Each number is 128 + 24 x the weight over its row's rms, rounded and kept within 0 to 255. Layers, rows and columns count from 0. The size above them is the row's rms in percent of the matrix's.

# layer 4 attention query, 128x64, rms 0.122, rows 113-127, columns 0-63
size [102  63  78 137  92  81 102  93  86  79 103 130  95  92 132]
[[137 118 123 101 112 125 107 100 102 146 103 125 119 141 174 107 122 136 144 113 116  69 121 104 124 146 143 145 101  93 169 181 120 152 109 118 139 131 164 117 125 146 143 119  88 143 124 149  80 122 172 126 107 129 130 113 127 117  71 103 162 112 144 170]
 [162 155 102 170 142  94 102 147 100 113 141 135 113  89 125 150 160 161 149 122 115 137 165 104  77 149 103 127 115 176 129 113  98 160 114 169 144 139 153 101 121 168 124 151 147 119 133 104 101 108 143 123 126 179 137  93 125 124 113 128 107 101 125 118]
 [123  83  83 124  94 120 131 124 124 139 118  50 116 126  97 142 129  80 139  91 145 112 142 153 171 112 126 105 125 103 121 129 123 124 119 124 150 154 118 117 141 100 109 137 157 129 131 144 135 151 146 111 192 107 125 104 164 125  88 108 121 138 122 168]
 [118 126 137 169 106 183 145 136 121 154 129  65  77 151 147 154  91 116 142 101 115 155 140 125 129 122 112 130 129 110 145 115 107 101 131 128 126 133 138 111  99 107 138 117 132 142 135 153 170 156 121 140 200 147 107  82 145 157 103 110 109 144 112 129]
 [128  88  74 104 137 121 123 116 112 140 135 111 138 113  85 165 172 136 155 106 166 125 117 125 143 131 130 138 154 166 118 111 101 134 113 123 114 115 109 139 128 151  59 115 179 106 111 129 118 160 130 136 166 144 151 150 157 125 103  81 132 148 102 136]
 [106 105 144 132 165 112  72 130 141 102 116 131  96 127 143 139 156 142 130 102 149 169 160 153 153 105 143 113 125 150 136  94 122 123 137 145 140 120  93 113 125  93 118  98 123 122 107 125 110 131  89 135 169 124 108 183 106  68 129 170 122 152 126 165]
 [107  97 110 123 133 103 114 133 153 138 157 125 137  81  99 154 152  82 157 140 135 162 145 136 157 138 126 115 110 164 129 113 116 115 132 116 103 152  69 179 146 124 155 141 164 114 104 140 166 109 104 111 187 151 135  95 163 113 131 123 117 136 135 128]
 [166 101 153 121 157 118 167  63 158 133 113 179 129 101 159 100 116 139 116 121 139 120 115 104 137 158 112 124 134 137 152 132 127 127 142 115 138  99 123 166 130 153 132 138 108 148 153 136 103  98 136 126  91 118  99 145  67  95 169 123 163 114 146 109]
 [153 127 153 117  94 149 151 142 117 114 142 145 169 132 140  92 109 153 110 140 158 135 105 154 113 144 153 126 132 115 142 179 171 148 105 145 136 105 141 135  93 147  66 120 103 134 116 117 121 114 163 124  79 114 112  97 146 105 106 110 150  86 120  82]
 [113 149 115 148 112 120  82 116 142 153  88 126 116 132 128 100 113 165 118 136  96 180 177 103 139 134 116 114 124 104 117 118 144 129 159 133 124  75 131 129 123 106 157 114 157 173 126 145 135  85 134 131 155 149 101  82 115  90 149 147  82 119 103 134]
 [142 169 148  98 133 114  77 121 126 133 122 159 145 138 168  82 159 146 140 171 113 144  94 149 128 133 141 136 103  55 124 129 161 164 150 120 127 103 104 111 134 137 150 112 109 145 116 113  74 113 148 132 120 112 150 135 110 107 120 134 171 134 151 145]
 [149 154 159 150 106 159 172 175 123 122 145 114 151 150 125 143 152 115  99 152 150 134  99 149  96 133 118 127 128  99 104 142 134 151  91 137  79 108 136 153 109 151  97 141 121 137  92 129 137 138 158 101  94 118 115  99 147 146 125 104 149 100 119  60]
 [117 143 113 145 178  85  84 134 123 106 114 172 137 114 101 116 149 152 117 125 123 102 129 115 136 111 126 115 121 142 156 119 110  90 171 114 154 123 149  72 149 102 103 115 191 138 146 121 119  98 109 113 126 123 133 167  79 161 131 156 132 116 129 147]
 [104 121 127 139 169 123  72 138 141 120 126 133 106  88 138 109 114 155 129 113 106 159 162  94 133 125 103 120 147 197 120  99 102 126 143 136 141 141 128 136 160 110 181 129 143 120 155 107  97  97 105 153 145 165 107 150 100 101 133 145  88 140 134 155]
 [152 115  97 127 138 117 136 115  99 133 118 158 132 119 148 103 118 156 113 165 114  79 144 108 104 103 165 145 122 142 117 187 137 128 113 110 129 126 116 154 133 166 101 120 107 128 146 118 123 136 118 129  48 135 151 175 155 121 162 139 173 153 111 143]]
# layer 4 attention key, 128x64, rms 0.117, rows 113-127, columns 0-63
size [106  75  66 112  94  88  91  82  88  87 103 115  82  92 131]
[[136 130 115 104 157 102 105 138 144 164 110 153 126 134 168 139 106 138  96  81 182 154 132 128 128 123 126 127 126 107  92 150 168  87 131 123 158 147 100 126 118 158 170  73 127 148 129 146 105  82 153 146  99 121 137  99 135 167 103 144 122 138 121 122]
 [138 102 107 127 141 145 140 139  78 121 168 166 132 156 158 126 151 141 107 106 135 128 142 127 115 105 159  83 118  99 111  97 143 119 150 169 135 135 143 147 175 103 147 105 125 109 101 138 105  81 150 158 138 114 140 104 103 116 131 141 122 165  62 138]
 [144 151 115 144 109  98 125 142 122  94 126 131 156 110 125  99 124 126 114 111 174 117  84  96  96 132 147 141 157 120 171 162 152 109 109 142 123 153 125 150  76 104 167 145 122 166 126 124 125 149 133 120  88 137  94  76 154 116 129  91 137 156 167 122]
 [139 119  90  94 151 157 126 156  74  90 162 134 123 124 112 122 119 121 131 127  98 104 109 115 136 175 152 166 174 114 125 166 127 126 135 156 120 151  98 160 119  87 119 116 116 172 105 110 106 156 105 160 130 131 151 148 142 164  92 130 125 131 159 125]
 [169 114 121 141 139 138 159 127 131 117 140 163 160 127 148 118 158 148 115 136 139 142 132 155  81  75 153 138 131 123 122 101 149 129 116 158 155 136  79 139 103  72 155 138  93  93 101 124 167 152 130 145 109 102  98 114 102 113 108  81 127 102 129 141]
 [111 134 125 166 125 143 158  87 100 135 116 123  94 156 107 125 124 137 139 112  96 174 119 119 107 122 142 119 125 115 139 132 122 127 121 146 130 125 159  70 158 121 152 143  83 107 121  99 151 144 163 144  51 151  96 156 124 130 145  97 133  96 103 105]
 [127 117  96 105  97 141 188 125 132  98 130 130 172 132 100 142 110 129 133 125 123 128  64 131 131 117 169 140  89 153 146  96 142 142 147 151  96 129 158 143  95 133 125 134 125  88  90 127 167 132 110 148 103 132 119  85 134  96 162 160 148 117 111 138]
 [126 158 114 110 138 136 133 114 156 129 155 142  76 112 133 108 134 127 109 127 127 124 124 187 116 138 104 131 160 102 105 133 125 121 130 147 181 101  88 122 177 140 143 106 106 118 163  73 143 106 136  85 114 109 139 114  89 125 154 144 123 116 130 183]
 [103 131 161 152 160 134 114 120 138 129 102 143 122 104 170 126 142 142 116 104 143  81 133 140 157 127 141  71 136 136 126 155 145 134  96 149 106  63 123 134 124 132 151  75 133 126 165 125 112 100 146 106 154 115 110 174 134 137 116 109 175 134  98 157]
 [103 142 116 115 111 158 109 116 150 126 119 134 100 110 122 158 143 134 140 114  85 156  82 128 170 119 114 129  97 117 162 176 135  97 114 121 111 101 153 130 152 133 102 138 141 157 112 141  88  74 163 130 143 152 147 106 106 132 158 127 149 180 170 122]
 [ 95 161 131 141 142 117 101 104 124 210 101 129 137 138 128 150 104 116 101 100 136 160  95 127 134 105 105 130  95 137 110 149 122 175 131  69 104 135 137 100 131 158 158 121 148  96 145 146 108  88 143 139 128 118 123 104 133 133 159 165 131 133 154 134]
 [117 160 129 123 123 128  85 134  79 111 113 140 167 122  88 105 160 120 113 136 142  94 158 125 154 137 114 113 132 148 152 120 132 185 131 135  73 104 141 111 102 137 121 110 121  98 111 145 105 156 107 125 212 109 136 118 131 108 126 142 149 118 103 131]
 [140 141 139 124 130  97  92 145 173 157 128 118  98 132 123 105 115 105 162 132  80 151 136 104 135 102 156 165 128 114 133  77 100 103 113 120 132  92 130  94 191 155 142 141 144 121 176  96 120 144 116 122 108 120 108 113 178 154 128 149 120 119 135 114]
 [127  86 116 131 113 177 178 137 113 123 129 123  88 110 138 142  91 150 153 100 115 159 147 134 125 124 127 132 103 103 126 115 136  54 142 132 156 161 143 135 175 149 105 142 111 130  92 144 133 131 167 130  83 143 143 142 101 113 166 117 127 155 121 147]
 [119 100 165 135 153 118 143  92 180 146 123 115 130 137 124 111 132 109  94 122 134 101 146 141 154  72 134 115 136 108 111 100 141 161 127 132 148 136 109  88 142 130 145 150 153  91 143 164  99 128 165 134 120 103 136 165 112 102  58 108 132 111  92 132]]
# layer 4 attention value, 128x64, rms 0.158, rows 96-127, columns 0-63
size [ 87  71  77  71  65  62  44  75  45  70  75  85  88  63  62  76 109  85  64  60  60  75  71  83  67  85  76  69  77  73  74  87]
[[140 132 151 108 129  99  97 132 110 135 175 161 154 115 121 136 159  91 116 110 136 181 132 109 113 112 117 110 134  94 132 114 100 147 155 148 131 165  96 117 124 170 122 153 105 114 110 200 130 139 155  95 146  90  96 130 130 136 111 114 115 107 113  90]
 [113  89 127 107 136 107  95 122 125 116 131 126 163 147 184 127 151 150 137 125 127 120 176 110 154 123 126 106 133  77 136 130 167 155 160 108 111 125 161 143  90  95 119 129 110 169 160 133 122 148 153 123 165 128  73 140 140 151  90 154 142 105 142 148]
 [115 164 123 152 140 146  86 161 120 146 118 107 105 106 100  92 151 137 124 133  98 114 153 134 134 114 115 145 126 119 161 169  85 134  91 141 114  69 134 140 166 148 114 144 100 178 108 130 144 131 132 133 163 108 113 120 127  98  92 145 158 152 146  88]
 [110 143 100 144 153 112 143 129 145 119 129 109 136 102 154  88 155  98 105 139 148 189 144 136 119  96 162 136 129  87 105 111 142 149 179 106 146 145 143 146 124 116 163 142 116 150 138 150 109 107 151  95 116  69  87 140  97 126 146 134 101 112 124  97]
 [157 139 148 114 149 101 114 146 119 116 130 150 116 146 121 136  81 142 129  98  84 103 147  97 147 159 128 133 151 156 128 105 146 140 114 146 132 149 142 108  67 154 117 123 129 134 112 129 142 143 109 171 126 162 121 108 135 125  42 121 131  98 136 176]
 [126 148 141 113 108  99 126 152 106 111 136 158 117 140 123  98 143 126 158 128 114 132 146 133 110 141  82 104  94 143 125  94 119 121 120 127 105 118 181 100 143 162 128 112  77 132 126 142 118 114 147 103 152 187 123 119 181 147 170  94 148 147 107  83]
 [134 105 155 137 105  96  98 114 140 144 157 147 136 129 140 131 123 115  66 152 103 148 149 110 135  85 142 126 143 107 126 160 121 126 162 126 140 162  98 113  88 122 107 110 156 167 159 145 104 120 153 151 145 148 114 154 125 138  62 180 136 130 132 153]
 [115 130 156 124 163 139 117 126 110 131 123  92  88 128 121 124  98 141 117 102  77 101 161  81 145 131 128 162 118 141 153 142 118 107  83 125 122 109 107 122 106 170 110 149  98 148 112 137 185 134 115 165 108 148 128 106 103 111  90 130 115 119 183 151]
 [146  98 135 143  92 156  86 135 134 135 118 134 154 128 128 132 149 156 156 131 110 120 142 132 131 129  72 113 139  62 127 140 120 135 140 142  92 104 118 100 103 101 136 110  75 157 157 106 109 136 134  94 164 150 121 130 161 120 119 160 179 141 144  90]
 [130 117 172 134  73 142 137 141 149 155 146 129 102 100 110 177 144 149 148 113 103 104 108 127 131  94 120  81 122  58 129 152 103 106 124 152 105 146  96  94 173 171 142 137 100 129 101 136 141 157 134 121 117 146 125 112 107 139 142 121 148 140 134 143]
 [ 81  91 152 131 142 100 154 102 129 101 133 126 135 116 159 161 133 140 116 151 101 110 161  86 138  77 151 151 118 116 165 109 145 140 158 107 129 133 179 139  82 152 150 100 138 119 151 157 144 141 133 139 117 133 118 148  98 168 160 106 115 110 129 162]
 [159 129  98 112 146 143 117 147 148 121  91  98 128 148 157 139  95 121 129 153 159  96  95 144 116 117 127 124 128 112 118 135 132 189 103 150 106 132  99 126 126  69 112 185 121 107 136  85 124 121 121  99 121 109 113 162 135 120 107 142 123  99 167 178]
 [133  87 158 109 141 105 102 121 129 139 131 140 133  90 149 175 134 144 118 154 100  81 123  92 117 117 125 116 151  77 149 150 104 165 140 163 105 118 141 123  92 149 106 137 120 129 168 166 133 159 110 131 169 110 114 147 124 116  89 128 152 109 144 170]
 [149 134 146 135 131 121 109 119  95 141 121 160 129 110 136 106 104 159 156  87  95 143 127  96 168 107  95 148 123 141 141 135 107 117 136 120 110 129 144 140 160 128 156 129  96 115  80 167 143 137 119  54 131 158  94  82 158 146 104 126 147 143 136  92]
 [137 108 120 131 139  71 142 132 146 126 153 173 142 117 117 123 156 109 124 142 131 177 125 142 114  69 154  74 136 110 145 148 139 134 170 132 128 140 137 126 127 109 150 109 149 119 147 138 100 127 142 143 155  94  94 171 159 157  90 154 115 160  92 133]
 [ 84 144 139 178 132 159 101 103 116 128 121 131 156 138 139 139 149 191 104 130 101  83 129 108 146 132 110 169 119 135 171 113 115 140 149  98 145 161 159 140 131 126 127 113 123 164  99 118 125 117 104 108 120 138 140 113  89 111 156 146 143  72 151 103]
 [166 103 134 129 145 111 145 114 118 109 160 128 146 117 137  89 160  88 124 121 119 174 149 131 103 109  86 107  98  72 106 102 139 128 126 133 116 123  98 127  94 156 154 139  83 140 167 153 141 104 163 153 131 104 120 132 156 151 119 133 143 147 141  76]
 [136 133  92 127 135 110 125 114 147 104 139 129 168 140 170 100 122 124 149 130 143 142 113 164 125 106 155 121 153  93 104 141 133 158 178 118 143 126 150 161 124  69 166 144 130 107 139 109  95 130 119  67 106  82 105 137  98 156 146 140 113  96 114 135]
 [117  80 119 139 132 154 104 101 127 145 114 144  94 127 148 113 112 153 102 126 146  77 154 129 144 147 126 152 134 129 154 136 148 126  93  96 134  94 172 141 118 109  92 145 195 169 135 129 105 143 129 160 133 180 134 103 118 100 124 137 162 117 110 155]
 [135 176 131 110 159 147 118 157 140 120 143 102 115 159 125  79  85 129 152  85  97 138 151 118 157 127 149 152 118 161 135 169 135 101  92 122 126 117  95 139 102 121 142 136 100 151  99 116 169 130 113 152  98 126 130  91 117 142  76 136 122 125 174 124]
 [157 117  97 140 162 152 152 112 138 142  88  85 143  86 124 107 152 149 114 157 170  97  85 133 158 170 117 138 110 114 141 134 151 115 122 122  91 101 113 151 133  76 137 145 129 122 196 108 136 112 113 123 142 139 127 131 128 105 125 146 163 155 133 114]
 [142 149 126 151 112 158 181 124 157 123 100 126  77 124 114 110  88 123 150  99 116 148 113 146 137 136 140 131 122 138  66 124 156  85 117 122 152 133 132 106 133 132 170 105 140 137 114 100 124 107 120 161  68 173 147  80 125 127 149 115 140 142 112 122]
 [128 109 124 118 149 153 105 113 108  99 117 143 172 159 160 140 131 163 133 121 175  79 130 155 132 182 142 153 137 143 128 124 149 142 117 103 124 131 146 132 118  71 124 166 143 102 118  95 114 129  95 117  94 140 141  92 103 129 163 103 114  96 100 100]
 [160 139 161 191 147 157 100  99 125 142 129 144 137 114  83 140 121 165 113 115  84  80  90 125 124 131 110 137 137 114 160 142 101 147 117 148 110 149  83 121 141 105 139 136 146 118 106  95 137 111  83 151 124 145 136 130 110 108  85 163 148 124 146 146]
 [ 97 125 129 127 158 138 131 121 148 104 102 132 125 146 132 177 134 121  94 147 158 125 141 106 139  86 159 163 124 157 161 161 141 135  97 137 124 125 141  89 117 145 103 127 174 134  92 162 154 137 138 203 126 148 124  88 125 131 147 109 154 118  90 133]
 [ 95 144 146 147 108 120  92 146 150 169 114 105 105 128 125  91 162 165 138 128 115  94 115 148 135 114 142 119 118  95 161 169 102 146 174 120 142 115 128 155 154  91 127 139 129 177 117 123 114 142 147 116 149 131 101 130  69 113 103 171 152 111 157 123]
 [139 138 141 129  95 176 121 105 120 170 136 148 126  92 117 138 112 177 152 126 128 107 110 154 119 162 117 129 178 104 129 153 107 107 142 115 123 143 143 128 180 108 131 145 127 119 128 114 110 135 106  51 122 162 162 122 104  98 177 127 116 144 140 124]
 [136 135 129 122 143 148 114 112 114 140 145 130 161 115 153 123 124 132  67 149 155 136 160  87 132 134 108 162 129 105 154 141 121 130 114 127  82 161 155  96 145 140  98 107 110 162 127 188 129 135 127 108 179 149 119 114 165  91 126 124 176 117 119  90]
 [162 154  72 148 130 129 107 155 144 126  82 133 139 130 138 119  84 122  89 165 154 106  95 129 150 151 139 156 128 176 120 120 130 149 113 154 134 162  94 131 102 101 122 136 163 116 114 125 102 120 100 116 147 113 114 154 158  94  74 133 143 120 101 139]
 [173 110 154 143 197 113 124  77  86 108 152 167 166 122 122 122 128 150 125 115  98  95 148 124  88 147 110 133 149 103 159  97 147 182 126 124  97 143 161 135 110 101 131 144 131 107 151 120 146 114  98 164 136 142 128 128 136 127 105 130 118 115 122 140]
 [105 156 135  83 169 118 130 139 109 116 155 156 172 144 135 134 109 140 129 141 149 128 143 111 112 153 153 134 147 183 166 126 124 120 147 121 110 156 185 128 102 125 113  97 115 108 135 156 120 142  89  91 160  97 142 154 149 116 145  76  98 108 128 112]
 [126 107 145  91 117  81 154 153 114 143 160 105 120 137 144 125 112 102 109 114 164 144 160 137 159 129 184 140 112 122  83 144 136 127 168 109 124 106 149 135 141 150 110 152 119 125 169 173 137 155 169 107 102 144  96 129  94 149 116  88  98 140 118 124]]
# layer 4 attention output (transposed), 128x64, rms 0.304, rows 96-127, columns 0-63
size [ 88  75  70  75  71  64  50  79  47  67  66  87  77  64  64  77 124  93  59  68  61  76  82  88  58  64  70  58  82  73  80 100]
[[130 138 169 125 168 123 144  79 141 128 112 117  85 179 117 119 109  86 130 118 157 132  66 134 141 125 159 136 138 140 142 124 111  94 123  99 130 144 119 159 125  95 163 114 154 119 109 148 185 123 125 146 110 129 147 146 146 106 114 103 128 153  81 141]
 [130 101  96 124 173 107 144 141 153  95 151 175  78  94  85 134 149 101 123 118 124 156 142 116 152 120 107 147 128 168 136 114 118  90 142 145 118 140 119 125 177 162 130  90 153 105  91 127  97 113 117 114 140 128 166 158 150 113 163 123 109 143 128 137]
 [141 126  83 129 116 114 169 138 140 135  69 124 163 127 128 140  52  73 140 137 128  94 127 123 140 135 126 132 151 132 141  78 183 115 112 131 149 133 120 159  98 142 156 156 126  81 136 129 131 112 161 128  97 136 133 147 129 136 161 117 133 128 122 131]
 [148 124 137 120 156  94 109 130 154 178 136 123 115 123  86 159 118  80 129 116  98 133 108 141  99 121 125 111 102 197 112 159 136  91 122  95 126 154 110 132 129 132 116 124 140 119 146 143 161 139 117 107 157 121 142 169 149  97 107 102 124 124 120 193]
 [127 108 102 114 125 151 140 124  62  91 123 160 122 139 138  95 162 153  88 141 192 114 125 122 155 106 129 137 151 103 116  97 100 139 151 178 112 135 155 121 153 122 139 107 112 127 127 112 143 146 134 107 160  83 139 146 146 150 149 125 137 139 119  79]
 [121 171 139 153 106 161 130 116 174 130 100 134 154 106 165 158 113  97 106 126 118 100 106 127 151 121 129 112 149  89 117  96 169 117  81 119 150 102 127 148 125 172 141 153 118 107 140 121 108  98 132 140 127 118 175 118  99  94 163 130 159  88 125 150]
 [159 124 126 128 151 159 130 112 114 145 144 105 102 131 136 118 133 152 113 108 140 157 166 148 116 156 149 126 102 154  56 128 100 121 146 159 110 137  98 144 128  97 157 110 110 142 130 111 156 131 106  99 135  87 107 127 137  97 174  86 119 192 122 122]
 [128 101  76 123  78 127 150 139  96 156  95 166 164 151 113 113 114 166  91 155 177  85 112 140 124 140 132 127 146 131 126 122 110 147 145 182 103 122 144 111 137 128 115 128 131 108 135 138 109 145 171 103 113 100  95 146 149 148 133 102 155 140 132  97]
 [112  96  97 134 144 130 150 125 142 110 114 144 125 126 136 109 107 126 160 127 122 148 159 141 166 163 147 156 125 126 129  83 138 127 115 106 140 110  99 176 152 170 167 120 147  83 108 111  71  96 145 152 108 125 142 154  98 102 169 133 116 111 112  86]
 [104 153 122 138 124 138 152 148 124 112 126 103 169 120 151 137  98 140 116 162 153 132  86 136 112 198 141 160 164 106 145  92  95 162 122  73 150 103 100 170 101 150 104 146 151 130 145 123  97  97 114 132 120 122 121 116 128 131  95 120 113 157 119 132]
 [141 113 101 106 124 131 115 144 130 145 125 152 102  98  83 130 141 115 112 163  88  92 127 145 122 138 150  87 133 153 113 143 129 116 147 133 109 146 104  88 145 139 105 130 112 162 122 170  94 145 128 107 173 114 147 158 144  94 120 100 127 177 154 188]
 [ 99 105 127 144 126 157 114 125 101 103 169 126 102 138 152 139 130 162 131 105 136 184 127  94 132  90  67 133 110 169 141 156 121 135 146 144 126  89 159 128 146 158 105  74 155 146  92 138 143 130 110 130 169 142 119 110 136 138 127 118 130 128 113  84]
 [107 110  89 131 141 169 125  97 131  83 104 135  62 151 114 107 125 144 105 140 128 120 119 142 161 130 136 157 135 132 136 110 132  90 145 137 130 143 121 128 147 107 137 105 122 141  98 125 119 129 125 119 145 118 171 143 166 113 178 102 105 212 129 126]
 [ 75 117 167  92 115 128 146 107 119 142 131 169 151 181 134 135 112 104 159 122 153 134 131 110 151 104 126  99 140 132 116  70 143 124 116 138 137 138 141 149 136 164 174 127 148 112 103 131 124 108 165 174  86 118 135 131 112 148 109 116 118 103 124  78]
 [143 126 152 145 173 161 125 124 167 108 150 104 102 135 126 150 141 120 130  91 132 144 128 104 117 144 115 111  90 164 101 119 154  78 121 102 126 144  89 145 102 126 140 120 120 130 127 117 199 120 100 134 107 113 157 118 132  91 180 111 100 152 139 162]
 [103 131 124  98 115  78 118 120 105 153 121 142 118  99 111  95 108  76 162 180  84 118 166 140 137 115 157 123 155 117 127 119 146 137 116 142 136 137 120 112 143 134 152 145  89 139 139 145  72 141 177 154 159 130 118 171 120 148  92 142 126 144 137 122]
 [117 109 121 168 131 158 156  91 149 174  86 137 116 163 125 141 120 129 128 118 162 103 116 146 148 166 140 135 111 141 107 129 137  87 112 111 114 112 119 149 146 109 152 133 174 101 121 146 164 105 121  96  86 126 126 119 124  75 175 101 153 103 109 146]
 [137 124 126  96 173  83 105 136 118 119 167 138  95 122  82 165 159  86 147 125  95 158 138 114 122 102  95 128 102 171 126 131 127 110 142 100 137 148 132 101 152 158 116  91 156 156 102 144 141 107 107 142 134 151 162 146 165 144 106 135  92 126 120 143]
 [138 144 133 135 131 138 131 150 122 124 119  89 128  90 135 121 143 104  88 117  98 127 169 128 149 123 131 150 136 107 118 121 141 117 171 200 103 130 138  87 158 106 121 140  68 136 139 100 107 143  99 103 138 106 126 108 106 174 127 135 121 167 180 123]
 [144 101  77 111 123  93 160 148  78 133 135 181 173 141  95 138 142 145 113 145 190 101 125 108 131 128  98 123 133 137 135 105 104 156 142 150 116 119 144 113 142 139 121 117 163 100 124 132 146 117 159 114  89 132 113 137 157 163 135 130 129  98 115  82]
 [ 72  64 131 156 104 119 133 130 166 146 122 140 142 134 134 121 148 127 159 103 103 121 169 124 139 113 110 119 103 145 128 161 156 109 120 137 143 120 130 147 148 121 131 135 146  69 116 131  85 121 148 140  93 143 115 105 120 109 177 148 147  92 178 111]
 [126 143 127 129  95 140 130 152  79 157 144 131 205 113 149 133 144 173 102 132 155 119 149 144 103 160 131 130 131 104 101 121 109 169 121 116 115 127 133 126 119 138 100 170 116 132 173  99 122 134 112  91 133  96 102 120 108 156  86 135 129  81 142 125]
 [106 136 129 128 158  84 110 124 115 104 149 123 112 107 102 112 164  92 138 127  95 116 133 118 151  75 117 140 149  88 170 155 127 145 153 143 139 136 153  89 179 130 127 118 126 133  98 141  83 141 125 147 145 170 145 123 114 147  99 184 134 111 157 116]
 [ 84 110 123 124 121 144 144 110  75 127 115  98 132 158 174  63 107 135 165 149 147 132 177 120 146 138 159 138 138 102 113 109 140 145 129 151 131 128 124 157 115 107 176 126  91 142 119 129 140 142 143 149 129  97  80 116 123 136 134 120 126 152 134  73]
 [123 144 138 142 136 126 183 123  96  91 136 123 140  85  94  78 139 135 123  99 120  99  96 114 135 157 120 103 168 114 180 130 123 153 174 141 106 118 122 104 136 108 128 165  98 128 116 151 122 166 112 112 148 153 119 134  85 129 102 141 128 154 170 136]
 [126 126 129 112 148  76 147 167 161 134 176 127 147  94 116 145  98  56 120 144 125 135 152 108 103 131 119 135 109 190 132  97 138  93 115 152 137 168  92 145 105 139 132 114 125 108 107 125 113  88 140 153 131 115 120 131 151 159 142 123 119 159 135 144]
 [125 158 131  93 104  95  67 143 155 148 117  92 142 149 149 139 103 145 122 144  82 153 134 151 122 113 146 167 127 100 116 132 123 171 111 113 160 123 119 130 117 160 112 124  97 143 159  99  69 138 142 174 122 117 121 132 142 165  93 143 104 130 136 114]
 [104 145 122 128 128 118 142  90 147 151  70 116  92 125 108 112 122 113 150 108 104 135 116 151 179 134 147 140 151 119 115 121 137 125 127 141 143  88 119 164 166 104 179 137 115  72 163 128 112 163 149  93 142 144 127 157 116  80 160 115 121 150 137 116]
 [ 97 121 170 137 145 145 132  97  72  96 146 105 108 130 159 108 150 113 152  99 125 168 159 113 139  75  94 102 129 133 110 128 145 138 153 155 143 115 165 150 137 102 164 110 113 138 121 113 158 132 123 133 174 129 123 121  89 143 148 145 121 135 123  75]
 [ 99 111 110 131 130 154 121  97 124 131  78 112  79 162 135  83 141 121 130 134 136  92 138 120 183 105 155 143 131 103 114 135 154  96 130 174 119 140 135 115 158 112 169 109  90 134 114 155 153 171 126 116 148 102 125 129 143  97 174 117 146 135 153 123]
 [143 142 107 100 146  92  73 120 150  99 118 155  81 129  83 137 153 118 122 136  98 108 105 121 153  62 119 116 129 110 151 150 148 121 111 122 148 134 137  94 147 119 130 115 102 123 143 125 134 162 170 149 138 160 179 159 160 117 146 157 114 130 130 137]
 [166 146 123 119 149 119  99 157 146 142 152 130 138 123  88 171 148 109  80  99 125 114  90 150  84 110 136 109 125 137 119 166  93 130 149 128 126 161 133 120 143  97  95 113 170 103 130 132 129 134  99  89 131 130 149 119 174  92 109 125 149 146 146 178]]
# layer 4 MLP up, 128x64, rms 0.276, rows 0-5, columns 0-63
size [108  86 133 113  89 109]
[[124  89 115 137 188 117 189  99 104 111 134 137 124 155  88 141 135 112 164 131 120 163 134  91 139 119 115 146 109 164 100 125 123 119 139 132 149 126 158 160  81 113 125 157 174 103 101 112 152 130 113  94  99 102 149 164 122 109 127 138 117 125 145 118]
 [131 133 149 133  88 113 114  66  77 119 155 109 106 156  98 105  84  94 124 106 137 126 154 120 149  98 119 125 148 142 141 112 131 176 138 126 133 140 115 139 176 136 135  93 146 163 153 109 146 130 130 110 188 130 141 131 123 137 134 128 104 133  93  87]
 [142 161 116 144 177  86  83 137 117  80 171 126 147 131 141 113 140 133 118  98 157 132 138 105 173 129 124 143 134 125 137 160 128 123 142 137 118  98 124 131 145 103 133  99 147  84 138  87 130 145 101 139 100 139 189 173 149 123 116  97 146 146 136 109]
 [139 156 130 140 163 151 142  93 106 118 127  85 114 149 152 128 132  90 169  94 110 133 137 151 128 109 114 104 114 131 154 153 123 119 142 129 151 142 128 169 102  99  90 102 100  76 110 133 143 150 102  80 106 129 174 125 129 160 107  95 141 164 150 133]
 [ 89 150 132  83 102 161 119 141 174 126  83 101 106 140 137 134 148 108 157 155 172 155  86 133 122 129 150 144 136 153 139 146 108 143 152 111 141 136  95 111  96 155  71 109 166 143 124 127  86  93 126 127 144 161 141 141 122 163 119 118 127 122 128 140]
 [126 109 112 150  95 129 155  92  99 131 152 116 141 170 118 151 129  77 148 137 101 139 104 132 138 127 160 140 117 141 121 137  88 125 141 111  89 146 125 158 141 135 177 139 148 149 157  66 130 101 176  93 127 151  89 117  95 120 122 115 152 134 150 146]]
# layer 4 MLP down (transposed), 128x64, rms 0.178, rows 0-4, columns 0-63
size [113  92 142 102  98]
[[ 74 128 110 174  90 106 132 118 136 130 131 157 180 145 118 134 139 101  98 185 160 124 134 113  99 120 117 135 134 119 106 175 118 162 107  89 137 130 150 138 109 106 138 162 122 110 125 151 130 137 130 146 125 101 125 104 132  86 132 192 117 106 130 141]
 [130 131 159 163 120 129 169 131 102 117 116 137 122 145 114 107 134 130 122 142 139 128 154  84  76 120 104 133 173 119 134 122 158  88 111 149 137  90 154 119 150 140 129  91 176 118 138  92 128 124 108 107 154 176 118  69 124 158 147 132 104 166 117 114]
 [144 147 168 120 153 150 129 107 103 181 133 151 130 131  93 142 110 156 147 112 132 111 142  83  81 137  97  75 137 130 103 113 141 129 125 174 123 151  90 159 111 134 162 120 130 169 131 143 113  89 129 119 159 139 162 116 124 111 105 132 128  79 130 123]
 [123  94 136 100 124 102 124 151 111 113 112 139 113 134 133 134 133 168 109 143 165 129 150  80 144 169 123 123 136 124  93 107 136 137 106  89  89 127  81 148 130 155 120 105 125 173 179 151 119 173 130 119 189 141 136  98 155 108 127 135 109  99 135 134]
 [150 104 158 148 113  96 147 142 125 134 126 190 145 130 143 112 128 149 166 139 128  61 156 145 142 111 128  98 159 114 118 110 116  92 131 158  74 166 123 104 139 117 118 139 129 105 115 132 139  84 143 138 121 141  78  80 121 124 137 159 139 117 136 141]]